Weights of a small GPT-style language model, trained from scratch on English Wikipedia: width 64, 2 heads of 32 (1 for keys and values).
Each number is 500 + 25 x the weight over its row's rms, rounded and kept within 0 to 999. Layers, rows and columns count from 0. Numbers have three digits each. The size before them is the row's rms in percent of the matrix's.

# layer 12 MLP up, 256x64, rms 0.336, rows 84-255, columns 0-31
096:514525477529470478492529521485490472511496528511491464523507492534516538468482490527520538464496
090:491505525506482445457496470487486522493502498499463487541490535486479450502489481519509462551455
093:501523514496505469477519498447479492521501528488504543521545477505522512521487524483523436506461
111:494478467508515520523516537506500530517495507512517513523420515522507512535503518474527490494538
116:514534481455514523531525514510448496502523532464516507505519495477504500510478490487534496512488
099:495476478507516493481515498492470504519478528506479473519464512466483485501491530550515442491499
107:513538496547517512467520489501536467516533513537487439533489486518531528488486469491502523482481
106:466499498496448488505474506515512513495501514530488471508483517503522522466531463501540499458519
098:468496519469493522546467485486538471518534496475551497467516474479473487491531430483507504528468
104:457505495512520509486535491460501471519506524500480460484541516479511529543477471486498550488475
104:494507497478494515495502499504498478528502479522469439505489414502464510525535474508461508479511
092:491485467499497512458478535499467465528486508480498481484483526505491508516494492533544501486500
086:483488483480442508519455506527512506502484535494464493452485540481507511530523483483535496524489
092:465505516481467515507505500501531527502515542545502457447480507522515539496525504527514516519538
095:527524534511456478462503484452521492512472529485503512513483516507491490543504482502484496500509
098:530551498482502457514503480536503493535534523480512538483466490537496517442477529536511493458488
095:526513468483492493534494498502468515509536504488497514479492506522500503499509509554537485496457
108:570523521513490495533501519481505477526480536478492488486518506489497516537505467499466458517477
103:479493452485466511484495516497494495511485494502540514503506533511547498454497512534540492518508
105:525522471472506498483499530491518511536508510484580466482499456536518484538480486499508506523542
101:517482489458470462476471516512488511492525495513496508495525534515535545490466503538554498501481
089:520470468478514498482491515503490429475498524472516477502523507490467530490554497495537555514506
103:452505510489471505507497488527515493479470494519496496524492486516481463520551477486506486520539
102:530504531519535494505520484474480495512495506476500497530515474508483509573436528505527554515483
104:527511529453522478559543472500532519515539477504436525523479502502536498525500504508498476492481
095:451491478534511485512477531533454497521501486497462518498527489500542552523493509503536520526543
094:536532516470479494518491496502494513521520539529537485495494510464485500488479453504506477530502
104:526494534506469486529462494492497473491491542463494506504553476542453525497457498524491483466505
097:500500514541524461486494498535520444474474477534494537459523492489480541516496500493509521503465
095:464531493490515447490522519492529499517511524499474515472503524521491504478510481477472535522484
100:497510476504535490480474571541484547468498512501513506508545494495494478508489483487525519496517
104:487523475496526481493462554500483479494501526466519471495500557548517512462463525507506523519510
099:481530496429507508529502475505521491440514517472541490505476497516512492501460479519487463474520
102:516504460485545505537497552516493503548502509494515522480482477519478521567460498515468452474500
097:487519527494460555479532507529547517497501498511464510489517575484510480521479508498496464498569
096:509507528543502504517483499462463537484555482525499516490511472487488483516493498480515509494481
092:549439490481537522487515497503485502523535512498486517521474476511488507510503428503535456497513
097:450516520533532525452519504522497460489481494517493521489466534505498534474539505540531535525466
109:462494486527498528497482493458526472530542503518519542528517497526512524512510484506516493475518
094:541494522512516478515497506484460507517510498541534487521460505481542501493469515513495504499549
097:466540522522470462471510482527516510544515516481454495503519493521477505525503500482516513501513
094:449485480513509496478513521484500531505488487514475541526492538541506534471483476484496499472539
107:519537503510514466492569499529495473507494532498510516475521549530486494471493510476491491506497
099:527448470493491443474518474446489518503523489503486482496514440473516501506474458495498532510419
102:505534474434501515498510497478519506460496508494544490456510493514518486464477458544503548435508
096:531530477535513486495514539545478539539524509498487481487479455542479524544503518557498489489526
093:522494538522525451530512467521483511517471456515510505516515455554474523541509489499494535501472
101:458497480482523472508514515528484505466528529480448515471516490522468532452508473498530515467508
100:456517491520465479494492529489539467507542490514537526464517520507551473455461515561538530523457
115:528469480452496482476486451500508467498478518495483468468505447537445500491555481522521511504511
104:481548520497494472534513511495537492504485489492508494543518507486548482529491491495503475532517
104:531505506511474482520507504484496451527507456513523459500420481497460457529506465496545498483524
103:466487494525534505538512516579525509515526547487515487543522522514519451511486537498525507494461
107:511465539523451475481484501506500541510493531478523501504481477468492501506483501492504454468449
101:520522512523480478512496518551511504546517491473493513461522524531486490507498531473496525491448
110:489536503488455446518525493509533539527535523532492514468539497501514499442504487498496476474520
097:523507536469510496479527497479525460492513483486479460512527507527528474494447471566536503513489
102:455484510554532487517478523423508513496521485524505484461514498510479491487513469529565500545523
090:506488511458480498468510490527514491455571515532552489450494543512525509471493463530495482506502
101:461546485474496502508526504512535503477500518502501534538519506523541507499492487483499471487515
115:455505513457506520510492485512530468493470493466472494487503521526489480522491501514491489490511
102:539483509441473524519506507529504518511502503496506512502508518508501486499494450461517462508496
097:481490522521528537481471519530472461494506516543480467489513466486531549512508492456480506498507
099:517514557479473494503496522522517493531485510517532467448517507512537493486477519503532530490488
111:491562521508495480498472516530482499509496513490524532502500483449504528556475497534508481493508
107:511499557487497494494491463478481496548488505496535472491495509521521503525504505455480465534499
106:520493494513525454519480490518478560514550475527504506531456486506541517502508493530521466509498
102:514545522449502546519463471489492501517484512483490515442504487509488522510457471535452492484505
097:518522483530482514453485448511465475541529487449506522506455461508491522523497527464546487469453
102:529525497491504475528484532500476521517499495495506506527488492488480478488485459517477474526548
101:514498474530537489493524493476536476538507470489506554510490512514484497459502494499509526465501
099:509502471527470518514511496480505501471496495494519498462509514504503542537497515536473527523505
106:518471504483524504496506509461533485520487526524478509453528565564505514507526474505502543479503
110:526482488442479508555478509510499514494517477475533512511529534528513510503483528468541534499485
104:495508470506485474531522485489547475459514534556460484502499496528476499444536505496504513533466
098:451534470548487490504506527501505502481555540518471494482503480484532507506510523512497470550530
096:519539492518506492525509523490507493466494492502557470476479466509540493486444515508484500496493
100:514494532524469476485528479453505468518508519508442507521505513518514525532468489512532484536462
098:443552512518558484492486530498501491515486521507503520488533460528505493523479496503528527506549
096:512526503561531527497511522498480506545514505489500472485497548457521520490516492548485477525507
111:541522507497468501525470459520506519474521539449518466500495489506506454540475469554492460500530
088:486465546478518527502509503465471510490503534518465481492520510530508534521503500501486492494481
116:551483517529483494493526512486520483500512507499520495514504503523509541480483500533501497474465
107:477486536473477477524507500441497487512508494502495526499554509484464465485517461501498484451531
098:506457484539496516471523442514486480505533516513494507468459530497512511510491508495557455479528
099:474541507489530524524495471482524501551535505516533477541552528511512472570499511537509496493509
107:446466531441491499548509510506507504520467519543500510494495503532489485534484482482514516468491
086:486497516459500450490508510505487490564485479465527493470529499478507482465489493497490481491537
098:524515487450516489518473499483515507555508543524514499514494466501498496537436475518506468522490
099:556495469482531498493499468521543484529512564531498518516501501542510521494504498510512464523463
101:509503463498529541497511496486513448498517495440487490512493507518543538481473530529506502529528
103:498530474514492510463488459485538468502526485491526477458483509512466511484445491525468506467467
104:485497478506503486457528488485528517514519484491527496461445497478508510465487505512547501482498
089:531508517516522521514537503440530506501523492513523494545530476480540532468517518502483499500514
103:501481517453498500506499485509508488484505502480514501479450428478459442485500467516501476471491
098:502541528516505506486524547503506444538477489531500490451499491487463564501486520475502529501481
101:478503511528485507510488529541485529531489517505508484486497511543524511531478486536501530527568
103:477520517494488506478555464513524489483501492461524516548495471546470526503481517466508483464494
095:525486486500472488449496487518503512526471534518477494458467548536512553471504483503518527485514
098:489513471465525527514481484537501473512477538491484496476522538514535494536475451514522530481491
094:521530518498511458475511493547518513500495490521549487485458525510512458513481520542501494519515
106:519530525489486472510515503529513482507525519541452527507496526526539506485507488492536508543459
113:495490508521537532536523488486531494481498504545477516536448479508507488552513511471519514505488
098:502498573528461498488501490446480525505519492494519522499500498517484544481501491483531494541527
085:509513473504541502504484481460550494504517475508523483509494518543484470466473492517451458490487
096:491553514532498513522509505535525507474494548443511484530494521550505499517473482496503507461523
095:482430506508484511504538500465510503512533538519511491462534533489470503488526461447512498507491
101:467509464521487487523515486478491504472495499535510490569474497545491496546505453522518448542506
089:452524498482536498454502543517527499483504524535500524501494522478528490473531487511531495513523
103:541547512506479493490501503484524537486495500500504524462487494534472499528531463502502557525468
111:472471507501537509516501523462510477492524493540477478536487490551515498517508529489571487502488
113:479476475471539478486482494496508520526524477483489480506475493497459492515498485484501498532472
102:498548511497467506505517482540517519502508535529477513524488522477475561525490505513491473555510
114:454492461472518512518485465505505504495500533491543512496477497491535457488511512486475477524509
097:508523515518482465531472484505456529526513496532540519513515498541543502507494538555528506519475
094:516463505508508479480542489492548522502454470468467487495507519484511493502461517504498516486495
113:460485494506483527528514500526515511493510504525492509500482511495451479527506452483487501551453
108:528555510531480503499537515512501469450465531469490517470490510544488542539497479517519506504504
101:497534519526487514515524464525512452499504523481482511543482518520500526565486519473521458498475
110:533544523497484490500504509491505543520563507461502472517519482518535491506495484511541482500510
100:537498507541469469494498515512508492512469522555490452480468498521499516458499526490528535493514
105:475491514455466505514470460489504540539521508503493529469522512504480496517419487520472498505495
100:457505500489516480516496497516517465529484494477507514517478494555518482486522457470537555450509
103:460494481517498462540511554528493468496498499491501521516513503494522467528469519520498465443495
095:466514504577456489479506487524525474512516452498457493490510467508505497519489490519484490498477
099:477473490516505532493461525484480491494539511528476495527479504471473507518483452549493474506471
091:542497514488474503494507522444487504526521492458483498505413467495487513462491508491524455526522
093:435470473475508517505536516495512532534521537509494469478442473517524497543500493497503503524494
093:514505505482511530542486521513556525476494507503498553498478562520492484525498490536520527514491
101:486517534520479502517532483502456512516472490504502518510548477480464480492544476556496467516508
102:493512527448471491499469477504481561523481508454505514509464503501500477520548487498492485515520
099:486505484509502480518481502531487504506506454477525529463487481485498536552482512487534543524494
096:490527513528480506492543520490509474522526537457561487501526481488486489509469524474496515506550
095:493490493526486531472488497533513506515497498519522510480518496477473530531509497516530473475544
092:526491525522508501475477461497495540487484563531528464479488487499517518460491496479532526498501
099:478467495473461475497510488512559523536503507476535482471496498483526469474518512456532485496504
090:509486467448481498469435512506531481526513470493469524483459510467456459523461468508466525514501
087:490521524513522488494465486522518496518560505550549498528507485529504496518461517473564558510452
087:496505503495492501543478539575522432483528469480524519494548516501491505505492496491546504506466
103:424502481505508452531493473499497497474513499511502561519515500508507511476477484522512494488540
098:527489559495498511491521537453487509505523493469506472514513500428497535501476463500510522463512
102:540549549486486514488523517483478528517505507490513492526516488497511493525519483513495528507522
101:503485520474459482472472531472525537510556505529533502448537506468475509472492467548509495535478
087:504498508501447469516505505533494475520515499507474491560470527509476478504467480508527534522466
107:477518459493493516527502508513489476512512505553475500472482514508536542525518493503473468526523
086:478525520490470479504531472480561495485518496548527504524510493499471516520519457506469527526461
088:483542497466471494532515525471518471484537505488466463478480485529510525526454497476483491519539
090:518501476494481487524524493539488530513532488515504496492462473470519526477519522498522483497562
102:451488526505507541523519495479468486503503521531519508490527513501489498543499531495519491564516
110:534490548545512472525464475513479504512488498480501486469504483505481467524482491500488522522532
106:480505521489509478453530507499506506525480542459448539475469528502526518520464474478529507453519
104:509509499491465496500482480516499469474488565477519493498487491516546499525507457460506475512478
093:519498502499532491497478497505455477499502535475487512492506489485487560510514486550444472496532
095:443464481532489464492458472516479555510495524543502490511518488503549501456538484496523544525525
093:504494493519504469449537529509523490468519523530489447509498495517453514475466489509521492507509
095:490499527496514517562502550477491499518537512514530556530494439484495489481468496561496484461460
105:475550482521492489481519503511524452479498531494503517465538527516510520503484477517447505497525
100:501498526460453516502532507497495487521488499498491483501483463492478495492499462484481488510499
088:534466520523490487509506477504496475521522534502473569455512524519473493508465512497560497477470
106:490451520513491501529497486506517490501499507514473481511494480490474525487503493512508508503483
096:488449510536514452545460517486479499527521525479538484515466490457515478529470513517527473480511
094:461498541497478508490506488479500523538488481521495519497489474500523514494516456485525527481531
108:472484489434470477553476455506515485552524497489526497531511511511489499520475534526507488496514
094:479514508505466491468481495515505468493520504540451529492517509521560510505505496455553483451493
092:479495476464541513502489508496476498457543556506498496503465459484540505475538522491528460497495
092:481548486497487453537509499530468520468535494507502481536527511497484472499460481474483467502515
101:535530503508473510514473503525523513484474496500512491475553509549503512503493484499500551501464
103:511503527516499518510471479504499507522484496458511486507451504518476484535411541480514485518531
101:488516481479466503492471471518531460474502515528460532458531515489462478484470456489484491523442
096:514479520510442520459516514505483520518510495497515459491502526484503506539471520501493508461547
105:510525495474486476551554449503574511490535526498529479466508479502494495494500532502509490468483
099:445495514531507547547464524528486492528537505513493473513502483474469517540564486488528501496540
# layer 12 MLP down (transposed), 256x64, rms 0.11, rows 84-255, columns 0-31
090:506497516485531516498477485485466479480483493478518544511507543481492539526493493550507467480524
090:465466516469474506491510453473494533455548518460517491521515514416496524482549474503517495514506
098:522438469471491504493502516522494497507477497503524502468506503506480535498492485508466553513508
096:510532516513538469523482475505488484491524494528488460488540489504485483482506552474486497469507
112:511501504520477500485510541524527474512489508476487539463485505497498473484510439514456479478472
091:505528527466514502518516553510531526499483474531519498510515474543497513494521512446487536479546
102:497508490494467482487495501498486508470523514452498528506490526523535516478518502462439477535513
101:512486484531524545450535500482501504499531472480523476497492500491528471506497544499499551505480
097:535525503531493542467515505511489515507503471493478513451541483475493506461465519506526504450466
087:535483525513485537517452532483526524478510535512488470543522480518519512452509490504448517489504
090:513509470529524490513514451514474524467516535496523483485491502539481461508472527486466514452506
093:536496530542481487499521519531529479485500537535556503514518523534499496490452539536453524491520
093:476478463491496513492479507522503526531491487479467479498499516521467500538445452485486515542493
096:493481498493545457492532508485499530471510451498557478503503529532507484507492498492518490472464
089:527497526524521483503486547508511500521481498508474515517476560525498490493527457503528548494486
111:505466461510419529500518549473499527532487480514511505491509479497513517529541496518484515454461
099:474505515507496507459478511522546517496524530508491453483480500525522505509476491485479514487527
106:501479500494475501476512471525501517482515527491518447549488499483481504499529520430498524466488
103:485492469525476491425496534556517484529474503532499530491498510515493515523460510496527477476511
114:486481480513499515502476506457505488515498515481510469461529477549470511506506512469527456498486
094:515501522555516532527514494482458485522499485507440500473525478483523522455467531480495503532441
091:469519511499469519537524508517507512489521536514455548537516469504537470519473525476482548493550
107:502519529511535477485537493473513477488507526532523524541498491455562502485484484547498468515505
097:518475538518488501502513507486545472479506520473504507482489466523523517518492543469500463467463
099:516521454517449503491487518484501473505454511500567454511490512519505525502474523487504472483483
092:474495498497480483515448470533503459517449479552500457540515522505498498484491510496473482523510
103:518539470517495478537509534491525501489447550440482520477477504489486493472491502461501478550544
106:501469491491526502452525495486545507499494492499480494496492451491493495514530481505453518509511
090:464515518483458519536495501544520457469489519517505519562482492513518525510471499497457532495492
090:476519542571468488501510515470472480449532479479496525499505541531434503462483495492486549492526
107:468531521546564522492554465511490529514498491486503491494482528497469490504504499511497468516457
099:495484530498492556488512498516513529500507501485485529489485477500521483484543423499488457480545
115:511521502548535537509490510485459500545473510550478527483498504476514460485514529477480514491482
119:486530521513467487483511492490504539480503517508504497492472502474540495494516564450519510522492
091:511464529489563482501494439501470473490529526482528474488464473478522553499508468524486515521511
086:474522457478492498519469492517508452519463464509509513507509502515496504471527494536483502517516
090:467459499501522507514471458488480531542505490470519504505509528463514513485527519526509496496495
095:488513468497474519533538479553489485447512464470495467518463469489490481524472446505495518479494
115:531497511513526492526496507511493463510499482528558484466468517519474469450491505499482456477522
099:471521534477508487485505501494526545487508449458499556469490501535508466486522478510507488551531
094:473496498520479500489479467467502514487508542521519509467534501505513545533499515486470496501472
088:497477507523462512508470453509507487507529551493515477498510508487521490535522528466518474457470
108:530477487535512457547482517517525470478455510503476479516490471509507513501488483467525512457498
101:493500521536490492509502519492451498545505454463531482487491513455492490519521526471461512515467
101:499497475500544474474492504467539523539491492445451496488527498510521486487510497483505521504559
095:501483550500490463499488439477477497528521513505513565481489524496507501500481529483494464538486
090:487519493461532517535496526501474536470537514509500489446501538512483501479495531509460469459506
100:503485462479468527449477508472486534513468516524497512482481456550521483483477516508518511526537
099:504499502547522505490491491479477513493504516516470507510482513492475486451509539518461445527467
114:516499515486469495512535510525487480504487468496545525474454474455533452563535522506510524486481
124:520469517511554531470515500501476522480492521511517517475471513499476507486465543506483505484458
100:469513490538529507500516500485507475483522533477548494476499493493518520481497542553489490430489
109:496534483493475505502496492505480508496536457484482512477489474511485527498502504511503520536497
108:531462459492543490555509496494487491538496494531492511512517462494535506499496522519479494536565
091:513503460478482485498528501507508497513528489502488517534540440504541493473450485514508502491511
098:520460500477477521459476509499504480506497534493548503531461470513475521510476511484529536503479
105:529513489517484505513473519476467538495467498487503497473499525486497518557511557491491525481503
106:494540496486479507471536500466521486526480488520565485513492508477564431496460504515485444493527
091:488518472487478501488461495503502483518492498474468495497535511481500442489531478455506536515522
115:524460514498534504511440479495511499500492460479505535460497555488465499484483463523486522496513
105:516478453481509567515495509504525487487501522469455528502527496467478479518515510521512508504521
099:510489510533548522491487464512474525503551527495495518457480473491509492475478469514495505490482
086:477508511528460473479461511458524483505477503495519502491486521513468474491494510555546461525498
094:513484482519484493511505483495466533506519521512511463481536516490492449475460554484497449501473
115:524457481480507481495528494507507504522520437526478479504533466507495468507489511454492522525543
096:513499456492473522490467496509510486452523509512496505522523485453489452480518470475538517465534
096:476488472520498524505526526489521490531497533456461534534526510500474456531507512464511486508509
104:480502484481513461493523489517498500504529515503501513462517492496508504480483537478528524510486
098:505490525506516513525538513526537536487507470508494443486529496515496500482506505545506491487489
104:496520514506450477520493517485469491503531497501534470477506532444493501515524535517489470465475
107:504563471487515501469542476501492475532494510502523490538501481523542486508467561531529543480479
098:504522479525513518484514454516473524543470526482496454529510520541475524496513506543508506508498
110:499516501487490508498492484492449502517491534480507533539520489492521485480518520489518522491458
108:451517548531529492498521484521503532541472481493505487490504513490536468507521480536501442490492
094:479467502525518505525470515475493477501526525550444491514507475491470495519525532549509475517502
092:502517487467530536491489507499533484524518483498507490522504545474446488481517514526501479522520
110:481508530487469521501475481507493512517520523433485509506499501478526468524543515518488479505488
092:516532489527492572469498523492528499524495508525474522505480505511490529498493522491485509538466
099:520449518480476540516499462521556506467474485499496466522486488495463510512472492479459459524520
106:493484457488448443525529509495471462512488497506496537477483499520511474507462508454519477507525
121:482510508488525486453502499496458424528506528524502527528496494493514494458508530455489500534494
088:500512546488523500429508502528478464509491508471478539497498532463500474497509513522544487477494
100:482543509485547467494528451494512499496511500503491513467484524523523485466495466491483477554520
086:528488475489551493497486472488514517504546520483514474526519487487476480494480503552495566500476
092:505477517546494466469509510465441509457520531513533495528497506526467498508483476506543526528500
110:527453506484493502522502507505513432493474511516485528514476482491524508514484503457511516483555
097:466510520525483483548521492489522510485495498514493457459539508536545498463497539476505509450474
097:531512497515510484535488484483472506466489525522541500535538515517496511481496537487513518533521
108:485504501475478501510526492523460484469563526466492462505473472464492507491522540525488497493506
100:508501498534484485508486522495460489451505476476459499471505519499513502531570523509500477511473
095:529473514471436519521512512508492480454498496530499527554535490487557452510506518472502487505528
100:477464533487497492462498522514515488530516534471512490489474486497490492495528501508501576568480
104:501476470503493515477486522476507470493510498510492512513481493469492510495547500510499524471511
088:467497476518532520535450488504499521500499511457524514495458537516478465510482518524474506510502
096:470556502511503480491512468522481522522487533542498509491543519480516454500511533513468451501458
105:510519505537471474530530465496497483530474509531478463487497508548514480493499466461486501520523
113:514461486475513537519527479506474461467484491517482530470516517459494505491517514460556486517485
104:451505539513472497528520498500466489497486530509510550505514454435558463470469540495448483498489
088:502519499527464467478542483510475498472529541477473453509499508492486503487479538512487462482484
094:510561512514520497483548537491488506530525494516519497467511496485527500485512528472467478494497
101:469466478468504517508449514460500517495466561480502527501531518546524488524531539468497454489498
107:511488503493513503481517477495533535514536474533497433514516500552454533501460497538482457525491
102:455514499485559466556537498489502528542521488503479482506484498517488494488518497495523503542555
091:495536449490474493488511491481537520488492525553520515530525498506525470544545486464531508532502
086:511458542509480509547498513515500482479561555483483478521506478451531521507548469515504514507520
116:503459476485463483482519505466511473529482492516529507498501499456503484521530506457531523519500
091:491519500478465515478470512532523517495508491468508467485495479492526505517482463513500484440536
092:473506516509520526530461532458507552527498482477476479421536524510502489495491467503508516512506
081:455508500501508479504504450567472511486504543518490486500474503535470528551513522483513489489493
113:502472482450478514529529515513509456510467496511524523549492469503508503489466504518465457482511
107:506526481536507493514486485518426472534534522520512460446527453507509503520511509506518488507463
105:519511464468493529527501452490479545488501507503481507539497513514460480493540512526480492531505
101:501464488503511526500507519447509481509519547488488551522495469474532481513509496475506499507474
125:507468485531558507497489490515558506496498496560480493503526489565502495534489468483522523497509
097:469474482507518499499497525511569495458479480493465527527509493519522466541513481475507492451517
086:502496569483481520550506447504482483494541510517545527523490499527506508481495466537513493507516
120:492506500512503536491487505483512525495557531527489454489533461490532504489445511497461489491510
112:526513503493528466477471500529506472533498516490517513543487501565490495502468499488534508484533
101:511444491459519530474491518489525504529539492473484518488499458481523439489464512509542530480517
111:502480485495483496473517510485483526523447518544513518527504492449539462495494521525502479489472
098:523477508525501483498491499454474500554543487462467508497506462520527523485506533500477508510487
102:545496499494537486500528463478495504484518504493477504473501472479530482500552469480502480483474
110:540501479469520537485493469464484503455549530497508501490503515486475533487532514503509481502493
122:489509538491501505509502460519532535484523492508519469548484528519463534472553489494539520566491
097:487530519460536501498479497509504487478509535502561512502493531470485534488521568502504518540508
094:528502521472524498492487466507495528548497514518564509479510498492477531504500517550480503492475
083:445492479496514517519495527516519495518514505518522524508528475510532442477532535492488532492497
091:467526480447482513510519516518507498533520493566521497556458488462530497541500469484476488506516
101:471508476488504461465552466505468497529485490522524450506483504475515487489481572474469477495456
103:544481486473551480487460495508499475438539542518543479471493511473503529539517522489501511459503
112:547478492537506488534513531501490487493526481563526497514524496530498504483450499525501486439476
094:531515532525524539507519492491485530494477512483489530516480510492484459492524522472512462537520
090:491497499519527489501473512481545533468495528469532484522533509464433527505487499506543494513512
096:445502505506539437548518461490478478475506463537522507494495530454506504490492494518484471514520
095:496487508479452470553513506481493479520525516470518479502489499500482530516512490531482472477493
095:523496494511495472526507508531515525478575541464518506518525512525489518477470517495506481463492
085:461543489474544482522519489487509501526516492478522520517489491485489469470524516523474460524516
092:499449500531471520546549538482501532502473447472483499492502527505476481511502530518480496517452
088:492524506506509501488489499464474515543537476475488527457541520491521488478519490473518511514474
102:490487463567499530482489468503473480497462483491466486488499515491479482491524473511519503498473
087:521468470543567511514484466494513543501508495488453487494487497526483538483506503456486521502493
095:523555539512547486524494504436504526465494524451502482504512496537451532475519475489478489510456
108:517487530523525467514511518465502487503536521537462475500553519493524484519473531479510507477478
087:462502527526471508520537491491458517497481500529507510491468475514499475515519502467445495498501
103:483520473480532512501549538465532509527495485504492521499513552543513478455460480464490476513504
091:469499533490490459476454484433461487556508485487469520473483513462486500523495502490515442471485
091:513474506504551461500512540471499485576494505538482522457504529512520466538513498503513508520509
092:531523496503534501469485472481517516520482491497519524452457531523498525469496512504480492466508
103:524499481489446485486551537525490525505502420501488477509480531509505482520465461528494534495514
104:465502488525499491471527496533555509522499467541526509512496528521472485512522489473478474489483
109:486476493512460516547507502500498535517510492453487503511492521484492516479491535551474486478544
108:539482478506518502473528491512492501482445504510559519505478517500493465494451504511498528501497
087:529538491498471488421536493467494508530473496512515523522494503471532455481481503463544447511518
101:502487526483482457509512506490522473478480463492498486475503529502474473527476489463531499500499
091:493523511503510524538492492431516497514503508476495470514484485479514532493546488530472519552517
104:478530484501531479481508501485551528504475461554499448475535522496485554479542538457532474512517
111:545472465530496544512522525500527528511496473474482503454481481525452513482482468538467469496488
091:472478498544543495497500525464478497542479555499469513490548548503518482506503508484498520519522
101:451517511510505528487528460510478514471468518476479505533475517492495552480537474544492516531538
111:520536482476537503468490520508523529515511479522488526507454510530513471487464525465485525512534
107:511573460508461555494501507517490504480464480531468506528521480528477499477498502508462512472548
102:498467496503536506478482497503540495490512518486508473488507541503440486501525501478538500473463
106:504512493526491517491544534491528536465490538479457490515512438467546491496444500472509478494496
083:488476471483495488460495515517466475476485493487466501469533500496508513509501509514469512488492
094:484507529502496534480472506521544504498490469540499503481491497527488480471495449497499469517529
096:504510523484526489417490543523514466538454506510499499469486544466503493488520495510511476469493
101:477512481473461494506517439496482496480535478500499530491512473476506483479513523507441545511521
108:458490512489489463477534517479524448492526518505545472483484497491499500526488523493529476462465
095:502481507514520466493517476482537473567474519461473447502487529511468530468527493550485478481486
097:497483514490529513544516455527426499529510526502482522518491500491492459474508524515482530536478
120:498470493525541516431482507498494482510482489506502553537501512496491492497495511517486572527505
093:502510517529521480481515516459462525498457474522456514503504480489517543494513490509531492512455